From a checkpoint of a small transformer trained on Wikipedia: 5 heads of 64 (1 for keys and values).
Each number is 500 + 25 x the weight over its row's rms, rounded and kept within 0 to 999. Layers, rows and columns count from 0. Numbers have three digits each. The size before them is the row's rms in percent of the matrix's.

# gate: layer 2 MLP gate, 832x320, rms 0.131, rows 391-419, columns 160-319
# up: layer 2 MLP up, 832x320, rms 0.133, rows 391-418, columns 160-319
# down: layer 2 MLP down (transposed), 832x320, rms 0.12, rows 391-418, columns 160-319
gate391 099:521501505531474467501506508503487528494516498501489468467514510546505502538508528471499550520541503522499511540502495511499496508472463439474429459465467461509543518495516495519470494494483516494471496509546526524520489498490497498550546499449466531520508513487500509493487501515518492503494513479490508495484497457500486523529506488474487475449480469485493531534528452539465537478517488484451488545520520508485529482499506523517469504502443500469482488525498530475498526494468512
up391 096:491500504503496501467523482518479482507492559486515558524511511459501466514494505527482485458487505478486525468460484476489553498493519513515520494538507505491473491494492509493494509518546475501510473492515521450537469478543523484452528544552494469481475501505461479496531488470508510495538564512506538508503482523515520479485497506493487523537494561525518482501475502505508547472456527489501482490488574502497515514510468495480480491518563503498490494499523527495488487523516534
down391 103:468502520520531520453522513535491521523532508481535478463498526479535453496493492515487517497533512483474468469517485481501536508463493441466456494496536497494500535478496511514545492491529506496512491513485538468496485495553550484457512484542485524504467475477472499456504499495493534500482516510467501488529500496523493496549506497509494502538480477472516473483504505546460531488503540488493473555484542488508544478483524537529492483541493510459484506513521525475493520516485472
gate392 095:470543511506531521499486484456498446510497501470473522528534516493550493515532502461522499500512520527529493513524514456538482487522502481517508479451476491460501481516499467511500461503481497483500484486515484479491477525469528507476500487521472546520468501490463491513493492534516550535511533498440488527516462490471467494512487509567500508492529500466515490453453517470511470490498485555461532510486492501491498475487519486534502517499479497510474519459495524532478450481494550
up392 101:506513486480499488500518496493512482474447456474490488491513514505490492481503477500499512492466457497465463517496471505584522466459493455542517528521442499471522480579508483491526494485512500525503489423501520489491486515522526481474507456512511514493510477513509506482505486542515506470468506546542481492465467495485474505531471532482529497523492509497448490503487534467499511506486550523501518499514485519546455489518539527521500459500472491525499498495504476507490466520480492
down392 103:561503531495509474490466489511467578488471514496523486502526465509474484482500483556520477526537493491498492512533541472524517504534484511464455467515503502512549483512512511502487541482494493480519520502517523534502483502470516479507502521500483467516494493520520510545483514509484484451487520454492492448520500490492501514498498458511493520468502476465530510498512494489463511477513492556485464539516497520492486507500519475493458541443462552501513494506508552512523506505475490
gate393 093:461526488499466528516504496492522467520461532524442468494493474470476447521506424455522529544482539491481549490512509505483514470513441492488509491486489519524489482497539507541458479486508533506510480522449513509501525512499541524534516508439462501486531473483505503484491468508467487505496480522564499506510507451494486508519519490489530498522475460481484497547453485502505521509439488482496524480502523522544525475496541458496528508501526493468490532504543479503559468508490496
up393 093:482489442496528544528501459509497510485465483485489524456517500500501512519494556476511510503518491467526492506487493483499439494473476548493505551509511493525490454527504479510484550500501511485488506489508485534474503461538470464503524502453487487477441528441483491512476473480537505496515473492494484477503511512509486471524502522504466498495531518482502511463514493537501494514462531511510537507491486498476579504507464494504527488535515466488524495497520502466444511512529520
down393 099:477532523503529487516481513530470535524497524472483465509505516500504498517505491495496514469527526509496538466491463494483507547513472509463513526479458499516523478487515450500553532524509528496527481513464492518521548552531523509488545463470504534463490530497532495494512515484489487515502507485482508516498493511491493501501488490454525492495493516502530491478541492539535521525520451516495493481510554490489546491472507508489497491504497503509511471551526476533480512502484493
gate394 102:488526500539461523524472465492478519534514513492497500501475502527460498520516524489487481500509479479464488532511470519504501497479497539531505450503466481478481529501484515484504526483510494491521526458488511524484478530504471524516519446509485551505487519516442466479511444504464500417486476500503528514455487456498518522472487530508529482453506529496497455460479464511496476506497489526549497459455514552444486511499464455558518525547498487523486486521481477536518508482509527
up394 107:520483472546489546507473494429459484518516535535493527491513497543473499551484482482493491476493490524505509507502472517479449491472446489512488458489531511466520504498522513461469464528515497486492508503512523435463469537498491523460474478491506487499485502507487459461502509489509501501491522506463510504497540471500481512496518468491541482454504516522485481521448479483505504512514500506542533481499496500427510475489509467474521498478491530540437514522525510516464480492508470
down394 096:528519502487511440499483484568551506518525456509510493521522475514531538496503493502532540535511513497524529496487468497490511475503518505501517564516516474531527475544501479470505532492485485504507511498494532492523508470428475452512451529516523499500522486491513489519432516488456487452495494512548492495503516499507508490467520510490511532517542487500508517511509487548496480520493467471509496534490449493569499520507514495514527481492495541485519512509523502521491477521535537
gate395 098:529515447552534512461506511508509511475532480442523504509487494532544516475529511557466498501508520476510489467459493523507486529496496531474472466545521489488505486541489493535507482514505486482521498478480518526514508529496444460497522495484516527491506515529484484502453522514475522521525496473467498523502477505509472484533510533503480524523459528503492456444512539483493506518470479517486469503477547455522437495466460507532499488508486496485490479503514471508468521499557499
up395 097:485525496505499525501479491499507487493505501455545464462509495500519499484505478525549506430494490500477497550498535456531511507512531525536461494494492497538551499483497513472492473527515454541534520530509535527513493502481514488460521534473473493489488466522535459529510504500490470498452496463528516468454552451529515528530529524510513486540449518494518532523499504518465546480531473501503518500514484480511448501575503480461530497496480491540500527504478500484529482519519472
down395 098:512501510481492526465485523498533472452501502497522509536519476506547508490496527557480493535510500502457486490459512529506500453460464460479413523500510533478537522502485473507497468531496526468541468467527466495464524491517501507500490478502479523507477509497528427494426546507549464517482495460474493502459505509488521531464475478489520498516525513463462504475512503486521481509466503519487511491483526474528496498529476486536471498498497490527504533484511493510484513509475542
gate396 101:512505505503491494516471506538494519532495547454471528497507524498492517504521533449489494476481472496499572513527455469499469502480558484489490457488519497473521491494551470528451518517484526517529516534498537494473492525528518528467534498530480520527501505506460494488480533497511506521481504507514515484542490511476431479517470498503461477478465501528497537478518499521491487448472484502504477516495458514505457476495520472479489498457499508496506491494461499498518531515467489
up396 101:495471514502489472473484472464496505524505541501514542497475534514464524497453513477482478518457510488512558492525478516496465506471502537534520506494484491510478507509507534495523501553476480469498517480486530494469515485479515526461517476514504514495498530499471502502513502475497553535505471523442515515568484492469439512520504519499493507478486488552490518477514500544524509467473496506481456531502523489531478471475520495484458548469512464461478495477479473524535519518498486
down396 102:517505528526486454510464511515540530513531495499472507531495513520512511491542472526491510453488534534549521513533469485490485505517482519467442506527537534497501518515517481564449537546485505494476503475539488467517448535465538506464493568508523491522498491486470463479481537488524521497543491514515531502492536493470471511454488434514482521529473481511491527454507489525540505490558498450471492514483537498524505494530504491477502483528503531505513494513499499501528481490504473
gate397 103:485473535498530478480534519476499468466496465480524507501486456491516506526540538503469477511500475504526465529502495443496482533476551517479485477484465470533523517494520470530529484494473515506489554458533517498481526480473548486476494462467485524528495518508502498498522539507510488518486505525478522517470499471547553477498481493489532499504512524495531506512496465500504554492532510475540486495472520508480504515482480491516537531494492492550516463484499507498515489533505514
up397 100:539522497489498548479501508499489500501465475509476529535492519504466425491491537490493521466486525499506518495487509567529506460518432557519505466493537569490497471487514474502492512508506494541488469505509467560502506499542478504501481480454506534507510513505477547504473500503517469450515502446476438532493502514473499536515522508504440542528474508530502488507539547477502473504462474512482519496512524515509487515503500525492479503456477507417525521484506520487494555496469532
down397 096:443477526522503481546499486545506457494505508515492531506455509514518519521501520512506482512518517498487501528498495491494505508538527506487513466487496488483431515536526513534521496542497538476544460501523479493541510497477471491479545564499468446489478473512524480506516468460542486492466524481562531512484480510529508482542498498539517525435486479495469510514460494506507496477478526500510480443447488460489516449442513460509491483508526524519485491482504478515476469524533521
gate398 105:450525490531459533459494491479521477449500561491515515464529510506488496493514530468510490532495463524517539484499504488528542516515486495489495515487460524475543502438476446515509498492457507464475449475558504547489496498509508487467479504510493504468477526471503482505501516500526473536494494460501470479514476487464524503527506511522465516528460522465516530512512524536521563510487477495479478518496512516490476546503508523519464531529490503547492543450516465481512536503511498
up398 113:494487523502503551478451491478497463480498522468528494502508498477506478523539472543443473498509494507510501481526523498498515517480494527489501524437473517507506498531511505514497500486500497454505482485496524482488493478532550477502524521494484482487495517511449505484467560514485517510538531483502497481518451481491480505518521532497547510483483478533514500498487476499470480504494547438509501507527536517512501455492518532481478456493511448512481532463493487520503475466467519
down398 100:500519478524491458477472488499489471505540530496495511509473475519544513512502466481497483502492498514521514457477501520526459496536567466547468495519502465492559543505459484494489452487492475503497480466521494486556524525541514536468525469463489466532540516501504497425496493522507503508563495493477481471481512499465479480552502489482494499541526456536477488515538471466494542500493514495486506479520527459520502506434486486471491493502479479516464497516572504478513501467512460
gate399 100:488492543477518483506500477476503511464478497502500467403529517509482487526491488479506437501471527483520509537490534527492529510517467541457524537536499503486518489533537476509530458501527462427472477488490501484490474492505515518506467493505493511476493493467509522475474454473469475569481468502490524509516521496481509481495523497544500503489522519497525506477446474501532516491513482505497488500487525507486499467472465521491502524542533480498524515523488503514507489531485487
up399 102:518511499476490516527503543468532462486484553506492509542483506522497500488513571535487472479510500515491494479531483480489486524508462460500513436451512529464500524532489492536483490487488521506527512467500497497571529483495509454439540468510475495500495560514482469518538506542499541517501475488463459488484469529524506500520538506493515503490500512514519500499485503528503524508484499514523525520488526464506514518503495544518497499493472547512511503493533529489507487474530515
down399 098:505519448501488494487532482508524515529550493481505503521518526548486500508527507505509533515526479520529509487541511539505474493503507503515520500548539534466534498501507490530531471485507456489489523506496510477470524523546510470499494473501484509458474501499537516452473466531469496461514479469488534493500530473468577527510525507472551505471535502463490513517521489529497500504506522513477493503516493522508541466514494511474503532508496512565454537502482493492470498448518476
gate400 114:477484491438504493528514533460511501542471524443439494517466481496469432507494497456501459494497472506521488497489462535537465501498515482502480484479532472493514548485480516482491531533513516478512503486499513524468482520522538483552486471438483509509550495508513517480526490491479473544512510501489462512529478491493508475479542499513491494492462496495488490509483505511517525454467566512472467506460524527522501489484498491527495501517449530497518436535529502485459496512529497
up400 110:504544510521487478499500528494526553487515503498506502504489527518521504479483490521497522496502504472476490492485525512490473474481486501494461511508502492456500514474508473480480484529494468495506495487523533493487518478516510529500488485475490468466494488507474482489475496530491475491483472505539485480510467507482528506537529502514478499527489477471564507483467561535510505531529484482485541535478493495516533543509520488509519486536516452512543563514506493514475533517524494
down400 104:499475482520506518486503480490542509518550506512544485531527492433541513487494526497559485488466500529496515515485499485529518515528480496469540494526515494502439478547513500504499492495520490481504527482476510492530501512464531474478479536479504472502452460476484490510500504562529484480472498483526479505494511484516507508481531474502493481530469485564483505514534454443545434478487472478507495502492511518487473507509515506479485497551509468495481540451494491475500438501499482
gate401 095:533477488491539493535485503481446491516542498490480451522512497544481478472490503476484514516501514502519528522478521474512501518438508490518489491500537477500466476499475458513473501508520529511504520506476454548525482511484487469507531462526509518529528555503503491516519516477495519492555507532488517484513503499433505513467467500458494511486506513442513527474530505492463480515455489527501482476494503477489487470478469489528556519477445500454508496508473498493505542546522496
up401 097:481510485503455504482480498491480487489456505486516517487484513497482538473526544500546520508517508491525515532515465549468524470501483547469522505482501448497473528496500509491478481530489463471479520452493513507502474508532500546536477521533517506556483464527456475459481495491502461480508492497485526533503520506540471526487490507502500481454459500509466447558462527542523521471511502510510514497497503521511497490563515524532476521538520482463535435487540495504509482473495454
down401 101:531555494541515504517451491461462532506470487485489468486513467514499534511489550473487491508522519534520492435473587532483525450493497547504488466487521473485505488503533518494461514507485542508463504532509505507530463549499516464489510462510491545535515507533494531476477499457526498497495460515460519503477494516500533501507466502455487546532502543495450460544478481519491525487457488496499499542490517483519508483466517483499499521506516517458510509508527551492526526494488487
gate402 100:492488508460475505502476503478537485505487493523472477505502505516496473519536494473475500495480497509514494515480486509503470520458508506486497456483480429471507461522488511536477471521533520495504533457501467500508514483496466468484509480470494542522491501507524502513500502497520525460499508543521481508502495510472513536491533463527513522525518508522536508500450530518507509514515464511504481483533499499541502517494494518520519491516511457485528534467478513489500477524560529
up402 094:451479522513516497501452516497525483493476535470510496496488501500482500484525486515503509531485481488475511486522477541505537499435520502481503481504485471478530516482513483502519461537538538503520494520527425521507478528523511511513451526512523505532519510495497505470469483525497472497483479486532540457491502564516525460450522518488490535494470513486471519485458472500527519472458494495491512497538488500519545505534509549479490477509467437488513528518508501505496435540498484
down402 099:542490548488518480535508504519496514497520489511483570501503462479517479534537500481500512533516502506487514534488517488486510499464522497546510514508550480495485514503462500501517477467517511518499484502480453483468493488430513505490497511495507491520546523494502526500510462511537480466492508503543487567477497474521531527513536467476474484530541492459511499458471524554463535487476503549454507501533540509507470496500531478510507511493482468528492515504513498466472522505503515
gate403 101:511516509518496492483509495489481520490557512547512521499530498524523492483480491554490491510508497484468463487505501488459506523482480536499525466544485466477486510443475552472510488494484485539497499533473497490484480490497537485466524513526495499469472500562497480494476498473514505487475475457474527496521515537508469509506466501515505506498489472471498492495495483518438481496470505508498494552515466532506486479504479454482525474538512488409477479527474516500494474498494448
up403 094:467465527509520512463535482500493497481497442530525537488521500486513521529502504508511488536462534479476463515531523475491512494550527523515611519472522487506520532536496503496500470510494518438487491485466553530520522538472522486538513510503509458500474498498496523532469510539517498491494521479512513515538523504520464508528499488535474532504472478491518521532507508517467495514507494456500486500451487500489495526502479505501527511505511505498497497493486514488467556522466512
down403 092:490475481465477447547466490496479461523455447475533495501465469502467491453513513537499517555536500530499514504479546494476539473511495485508472497499473488525475505527511493473537520501517497503510508506482487475489529511503476537497507466499425478493535497483489500495503511523501471505513499548499481540485487489490534526515526471482524573476465523467462492517506486505532511484530524531536502519523483497487524527432513515530496504480527471546511460473499469522459516492508549
gate404 102:507483476521487540452495475515461493549513500542488508480515513503519517491534485451533505519507504509470471521491490481463523485456523494479532495501485472482462481482522503521551498473519506484474477548492507507503546504490517499486516499492487515483477468450495495500536472486520516464507506519505526504460497483486473534536516551562486443482456530488517494521525515481498534470424530491523438497495501483500528537513473546467506515492505493498510506483482529488484495489524512
up404 108:530477529507493521534497493517504516527466454526493497513477515472479493510495517455489538513484539470500520494455524539448491532468523498483508521456473486474529457514532503520476492503478535506516521524522481461567513475463493506496499526494533510536475488508449486482508525491490486467516499520471486468480489515495479531489547493508530486531482484515491502529520503471447530475479507566528506498541493528496531498473461466486526481509511498511487484518512523534510498488510518
down404 099:511490452482501532502522503525520515505496515511501494517505443479472479507545490499492515502527502483499551547483494447555528491497524479491510498494474537491523482491536462447561533562519487486497513508554493500501477455488475504531516486500517479494475512482471473530490515524417449523497486502494530521493512483496500483447506472501500500505498496469477490460474521482495507511529457533480507512507516482482478527466473499446523496496541488473481452498487498481493468503498528
gate405 092:495514428519497540529510494505498486519485499516511465510461508488530543489493496499501521532470504448502477506503486504497513516480493497521498507489499488508482520517525525493489456453487499520519519536485477489461463486534497447478460530496451526490510493498473543465495464511479485511487464476479500493495483508487490529479476493491538522474502497538524512515542517503486527463554517575512509501520480467497471518469503511495552506480508533459516454548434500518504518550546509
up405 096:496508538492525510485518446506504483528479494477507520493513518507483529501522521450469500476525522511525515482481486446494493520526522498490522486500511475484503460461459479516501527551507531435510464499502496482514510532517477508509540464499540506502498456539513476494531518515503519487505534489532472464510544531470526503534519485501447497524499505496453492528431505506524502512478515493506477520538538489514536506519500499504473453518481430518502485481521509499517471465446530
down405 099:499523504527546509508466504525466471502488489485511522507544517502512505469471498537520458507492462475535476498522497447546509454524492521510518475498507487482489441504461511524522538491508527524511494491520504516489497479487491482459483511491482552476510528478511538507526513462515537489520508478478473518540531435455475501476485514498474505539510478536535536489487483474514533460493481489529516516490526480505537525521475463485498506483509507509484545489510537552501473515534459
gate406 099:490508513496482449517485512502485445477529480481495500512511460438467494518467475466473516484502497485520542497507532504490450439483491486497493483488509495444443485485500534567478486499486507488523477507488472517518506520497535460464478470532475570523498474517511490473553535489510533538550511517559483510505520487492485504483483495483476523470515534529501509503497520500511503500498529519486525475483524519513500498540517478515493506480541491546512481482466484495447505514494536
up406 103:495538466481548527444549535485450490487479516506505502525503521525551492483518459523528476512482509522522452465493481482535483507512497517534536540493499504505474475534505487542543492485503482508547509502497501477436502479528515509535509499523529473530509473511472546504517494504479476508505498491475528501494501520546495544489486464496509493493444512445505498497521503490472473497501493511478474556533502514531530532495467512517512515528482494493480504473525489507513461525480517
down406 105:513543478454529537458487503557495460498492515476526465548513454432499487508481521502535511485476539491538475525468530463482461528489501487500513513531455525511501474516535510517550516489467511522533489485493553501479474476483525490509495450497539472508527507482469527480499505494504495511501494483527507476480500527472463518476499488554491479514447499491494507511497537508491470557483504539512497491457513519466470570524468489486490525537441471553459516483495483503492460481488557
gate407 108:482491485524500524489504493525543484511497519517478535491499532496553512492490527512465541524534537508549488523502504520543518506461462452459542501505515473503519480549536496532459498433517524499546524488489526431537489489504519510502521524506522491481529495462522511497521517495458477483535479522467471489458458530487492479485519511511459493527485468465488524492515446501516531461456494504489500490494492492504498461559521494553493504480489485513541471509494522497513505505480486
up407 106:508463439519503487439461490513531501532523502519503540505485504498513467508534446486526496557520511529530436531496517518496527489474514516462476485482493448518501459488506528500477471513471488512496524508515512468489512495464488486510457512442479502492509447477485443471465515497512477486488484545448491516501470459484442487522476490498490530492499486494490513494491466510506513516474492533501467517472538482491474463478464488539475511534491509498501488499513508552486517459479466
down407 099:477532490521513493490518527478481477503477478534472511512524509495515491466512423487501497550518532502444466510447505506494562527463506489484495506474477511519479486526495498491484460507496464509531473485511485495460440476508519495463547516508511534524504498511480519516455454482474463489531445499495492510485503480507483518509510501480512487479510483521485531499526516510530488496490481494544514450479461488502499497533507494505470459501470486423473463492511498496556507498503490
gate408 106:529542542464522503511526491531514490501481504488497519539514487503549493523493462532546512481489464505520447497502513500487490536479488503510473482473511501529532523470482476477537452532454502525511504547484508525477534504479526472500490510496525493499492501520529511488536505491489518521507506542520514496482514494534477514489444479539511518512543484476450513526506464505484514511501501509499499503532490492506499462480509511539486504448495513496495524507496478492481494488536542
up408 095:505485502555479491530504526455513521537508500538516504523523515516480495507459522509499455510479504471496522513479529498520487464537451497470568529504511502483486490531481487509495524507506486487461492507480497516490538502471480529509513503512477500527444510481483515515440492544543466530499497519516495516498493521466482502523540574488495489488491453529529449516468511524487484486461549468532531481507515525440476534508483524522519472483523479503495478450461511501482482541500489
down408 095:508490525559473497507508498443484546500481535475478478516510541508494497498510492497497496527525505481506503513469511471454483461513483510499490565515484511531501495516528503559525541506539482454510496518495488478528493478536499510487521509596510469515484489502486506495516509527542445509500467466490514511522491500494517483520555538486487467457482525529477482463500522441481477518476479525504509510511523513489480510493505484485524473487464481468491500469501481493477496517476499
gate409 097:504514460519462515536508486509486459464504472486516498526487500509519500498496511526525493495490504470520509527552491520514468464524470443506539523486477507495486446459525475520516512484483476468478504510503486505523524486489483514483576521517535461471530535511480464479467513538537529479482494506478504520512532518518524479476497526484486504549528486518501524541500520539510479477460546527509506472510521484509497492454515465475477536518526529517489465478460494507467512522543515
up409 094:504492458503449514523511499518512494505510531477495453540470526497543502448498492525540502518494537507509483478498486519527492492533492479478576471513493507489483518489515477534488497515508499527449464474494485489483512532480455500483484485494491523491492516538469479515473468507519534488515450471524497493512526515479499533542484511478435528490520548499531473530481509517522537499482557486480490529499538497528517430502506465471543517532497524484500500510486541533500540524482506
down409 094:491490477496563490512500483463477468496475437530503501465465426477505489471530508529459537504483480473485521525495521492508532516526486571500467511522473495469491498527495501514498521494489512497489490511482542472518520525494474527492523494520464455482502530474546478526535528466544498524499495474482483494474543496476463533516523498470536501495470509511510473531516492496526513529489509453511461474524487507511453504473522515517520468520523503532467512514524502475500505509488529
gate410 102:506507487492497457504528458537514530468549508482496508465520513532530488507479536538476510458496506513477491489506515478523500502472520506532486483517486559522519501475489545499486503499478496503475492481494510462511524461531513514447473526539497495493506516519486503502552514487478517513511455481475514490462474518521536529553495443506516488546482498497502544511507547510489491478508507540518496459526534501509501454500490515448547536493484556487543533519518484481492540516537490
up410 097:477480512484491495499476545443488490481491512473514500482521507506458518481510469509516495506485570533531521475499508498497489516500460491504521479506478498493514517515498488501501513501451480507524535475513510526493493539505478519500467478471491533521470498487524515495484485523491499534473505512497457507507478476457489459471507544485437482508463539504509498533526474533530498513505454468507490526503422483499502500507514540513425499494494481476502458490439525496501503479531492
down410 097:498481464495478515530494514422509465515456502503511493494512542492478500492461513506490485562503469463466520492510502521443477538489500461511521494481533510518477497499474500473493447491518529469549487502494478497515506485533468488523545485516516523497491506513501466497555494505486499499468543485440501487517460463471473505432456535496479505487509470532483513495530467515516458464500496487501465512515507511484521515508511461509496507461519522502492455472486487525511533505495483
gate411 098:471497544477517481512517523490513425506479495482516500460488505435492540500442479501501530484499490498459515510460501517476528525478483495461506502502458511519533524499524497508521523504521498501499529518517461538504515505436526454502499514484472479530476493505515538472494489527502535489486492478472526558450498463518520499505501477492499512494524458515520463520520493474474523446463506477470463520472498500533504490515443481487474475505543556468473519535511463478483525476462523
up411 099:510499510492490544491469478511490488473479532446508488479495495535506477545482515506516511497495483490495498468492510528480521498537495528517483515536465538485499485479501490533485493525555463447477499496501518524481532501495503543483531507492486527511476518506459463480478505505511473514523476540510506473453457469510475474485500483482515523501519497488489496508555488541478510498484549489512530497462507503525427497502512465485483489502543521473463515441493460535518513479478483
down411 101:505480494450511484490490479510550529493486484536518461550525486517521527489470493531536544513516459484496473449501470505514491548471478545512486502495468529487484508462477467522454514501524505529532485499521534497489501490476448499505477490460550526481509539465478535531522504513517480477467486505508503516506489511472498510490490486483506475496460500486494521479512537506538543481546487481475509517491485498559499469558527503495522451505491512469484493534520530500480447511466486
gate412 096:516525498512549493502438508510497516513491530501503494544523508462491509523484543479524475483511464511496506464530483511500527492473463490538468491546495516540485539495469487481475519532463520507542477493477511507460488517500544483507528501531509494515523479507483502497479508478496521482488517508510507480515478538486527514494454474488478501481506436484458527482443516535466510509498526521490465500484526522524526529442491506509491488482471500511500520518497498503485499519523440
up412 095:513480480510499477510489519525478552520462465506529479502507507528462528500478503512493508474503508495441526472513485488497521488496506539475468466520489481523507481531496514501509479521501512525461500515498484511486539494529502487525490478519454535514524520478511510486507528475528486501463471465471525493502505532476458474462503459538530524464448538535528485443518562502493479502562543515492490496470458498492543490496514492485529544473470509474516489513480518510491525487524470
down412 097:473460495483528486535478511514477528474478491504520526536507530482508521530466509535422498520511474513491520470566505525476481474515519487518514489474451502532522469495470522548475475554496523504543525494501480486505491483497493521441535527506488509505478538488511483474492516518470504504512504498473472489513490497492481510531522524510498522504507492546511488462505534521436527479550534462484518501480538414524482525481473502469535507523483523519506499523523482500522522503526475
gate413 109:503478527496491445533463507494473519482507485538497470491500520485577477502467509512473510541464527536536517474475510536477550486523534519506506466525508505528522501546535472522512488489482562516514543560508474518531499571466500469489501462500515525520527495527545530503518474521520506489523518503472515474516533492529505533514464473464507552498466505493467491500496557490496487511490505464474498505489476469519535492500516501536469455495488479529556498470492504526461489529488530
up413 101:506518482498519565465549476540538502496498494484474514475499514483441502506533501522517479480532474482471500510509503466507487513490493484511481536510500504462477531439439520489491525513531470489473473456490486523477528441533485526524423503525508475480495474471451490497481516472487487531498462510526494558516479509472494480489532519527495483512518497489549525524503460520496523495510498534505508506514507529515479492505507518483518533483506513511471517471494488489553551479491472
down413 111:536480520519513505521507496487503517483521489521480541498462557465527481507477491517491520493496495503510529490471479485506561514512505515503438509455540484509509546522481486513501480472513525473508561527491503526489529474511516494484436477460515556522476472485510509493513466469508501459533458503479496468491533491480508505478529499520501531498515437539509514458537494488487495508515438505513513514531445482522529488478527489533488462500460488533529532482493477514495468519516507
gate414 094:480549459512507486505498486486504526478504509472504518516492491559522479492517543497521508466482503484543486514482471552504483503535501488517485497476513479521491472511479501523491548460515470519497506430530487504468509513500482481524499516491477466463514528490518529511491501477508489489475442541509526560476492493520539539463502459522516462500479502535517490508497489506560481558495472521504515511462496497515529483522493497491521505544519481496549508490518554526486556516568486
up414 098:502473514491543474527470510450506470534498479504541481469491502499461500484540554484554477515528509476496489475488506510483481534520469515491498525479484524464485462504546511515506432544510485494526518511492517484514484513510527489501462548481522502500470458480473474487515474510547506495490495469472523477498536535466500492496467455490502523523539469503506520479484478484535565507487502466499512497546533498499488511494530530466525496531510482479504461474519523507454504536484504
down414 094:487530475514531512497480510462538513449514558494434544520537480495552498478518499533473483429484472481531478533538470474464473476490517523517497494536546463464493455471460492485511537514487525513517488501517457539497512502476482547534533518571464498501471508495532522523516454525495507484496536486479531489498486493502477528473514476499514514517505478484510498493526475492460514528502505500493506505484515526510520486503474512520479533517526489528541496524509525472507505491495466
gate415 102:497527479474476501508506480535508521532532513481509483544524500508545512509475492528495527563504466481455497490506485528480500497497546513519526531479501461476451511543524454508526521474490453491465514531498519499491502513526519495521498482489516519530496532496498500490513474550516563502485522506503547488515471458514538487463519543504490472486485478501485502539473472545493552510532506501442517508500491515534519450462487477490465470478453511504490490540521531480513502547485482
up415 104:510497489492525526446514499491513519507524532493546480489488540475539514489520455477503513528549515467465512516503457560472476483542524530517522522467481518503521490524480489512495502472476462477524515496497528479462476464489513477507428428504479475486513481451493467499457514473488470509493538512505488500508525458520538511528511511573479476473492486526525491525493489513513514562510467513471460452542508497499504526475543518487547490454519493489504501518507496529489529493488478
down415 101:507526506515434501468481503513511466471525534525498488508521467507463507497502502515511487501439520506508501478524465473478508498522503478513521525535545513476482521443487508511466456513503507499529504540514491502469483527522528509503513469518507482535538438468514529487509517534483520457527496523484510542486520459528493513494520476509502473483501459519489505529491494477474475505476501538515515548464466479495494509543482478451529470547501521502466478497498489468495491503523512
gate416 113:527478492496478506471480491508488521482482510486542548481483510456529496481491496512502491464478530486454483497549493489526495501500458486520519486444480509475516480497488504495475480498477526517532509515491514464536538524465530464506540482480484519495468533491490523509514466479561465487518507490492471471526505462535517480535535488467514541504492526493567481520480471496553502462557500481536519509532521453491433503526473498511489455545520480496470543468524496516529483468504558
up416 111:497529532503499482461498521526510482493475529497502459533512499522560523477511432513513514483518532503502488487527509530492487524469502484506498465475537503482523511530516548486537471499505530491512493481487492538508471499529468519470524498481522528556465505490477507480499480484489548500504525529506502534503494522460505541524475461538520495481506501509446517481489531523514537500508493520479514501512500549519495463511495478527508540531507520493515476512517498459517499514469430
down416 106:514452506497504504560510497530500489505511473542488507523499474492489507507492526519542513484491534486508476441489477504473488500487470531513493481488495545518494501531483438522499456531512511515490520475479534457476512492522507496514491483465526513494535488517541536505491485497498494526490508505456567509489464451513474539477472522541516462524521470469481533518477527473461510511492510540481499479520464511492542496522499476478549519518461502485544438526462453491500494501490458
gate417 103:452525509500515532528521486512508440463444492485520468505499514460511483527522512531545482484480499479534485481514494453508474529486506502502493509547507506499500467558526483513506511485521508494524487514485500469483520486554517482489495489519534504489494508470510545520537529476507513492520483560437501511502477507470513509465481485497502512518531502562481471455547502525518538559480481537471498477485504496477472494494504486540489487494495495522449494550498495549541503513500529
up417 104:533529511491509510491471470484489497462527466455511461458461475502491526561485487496537477463533494499527525498483480529475514514497494448508492485492502526510483535515529494447501484531539524522466560449486505499494476459506444503524530472506497491528472470507519511471480561438538526509513441530479498514520538513479467486468476519520461518534555453499475498528538502495481514505535479485482540510489562529453493529494456469532527477509503501526481465488508494536494484450461486
down417 104:522508445528517509552542518494448523460439511457517471529507513475489542513527522554501443540492494492518544502523492456487499530488467511468499510517503518520559506566482525505503459478493478470509481426482521514541496528514509508459531511477454479492503548478509465519500529521522514489515514454478520514466548479536450468491487526513489514516528518497517509507509478504480476476514513483489530453472496523538492510490507520506515473489473512483504496484486516502463480447473527
gate418 104:504473449501534519493480485519485463482493492497473474508509505498492496507486545506559523514521476496489505497487512513508483519546493434490511486516519492484437511544496530473481499499535495502519487528497504495461498493509522493543519533490474474472482530464489493526512466486503502493519499486498513507548471469492524501471457519540506443513507498489533521501517470525487475456486491461532507494492502516516480469497504492548449524503549470453475495567503517505516521486554529
up418 091:518508494520477522534456488507513456481480529476512490503520496492493490495511518506540490493495448476472503500516498483506538526492535476516498464540519517517481515569497519456494492478514484496493496577505521484530493503498524457567489503514499501486485527540537490467501473464486490514504502509514523504567474503509529502493492474498494491533549541485561508495493498530496478427519519478500523499496523517528496485508480479514477513497501504471554477514493496485493507482542493
down418 109:496514538464498475516492526472523561530522493477455494455488491522532501512486482516409518498487555509497503522478526488516479480491464559463490496489510508498500450482502477526530510495496519507502533485489498537484507502466453529464470469501489494525491497522493504516514502524495546513477475524489516511438515519510449511521557510465480519480499496536469511488476517472503514548468517515530469497494517522485525532490497557470538497514504518498524505456488498515493473510443485
gate419 098:505537428487502471540474471523517538491491484497492489490518496530521497492518495495529512543493494455455489510465523531489523469474522476522490463486524505459524474501513496507471561496509488504547511486490472525518482503508526478536479494503483521481494498496499505513522493486526476538555521520531470476543507513476488498487504456511526561472464514499526461490548514488521471508497507493529465470442503541553472518469536467500505515476482531506468463517500514518504480457546484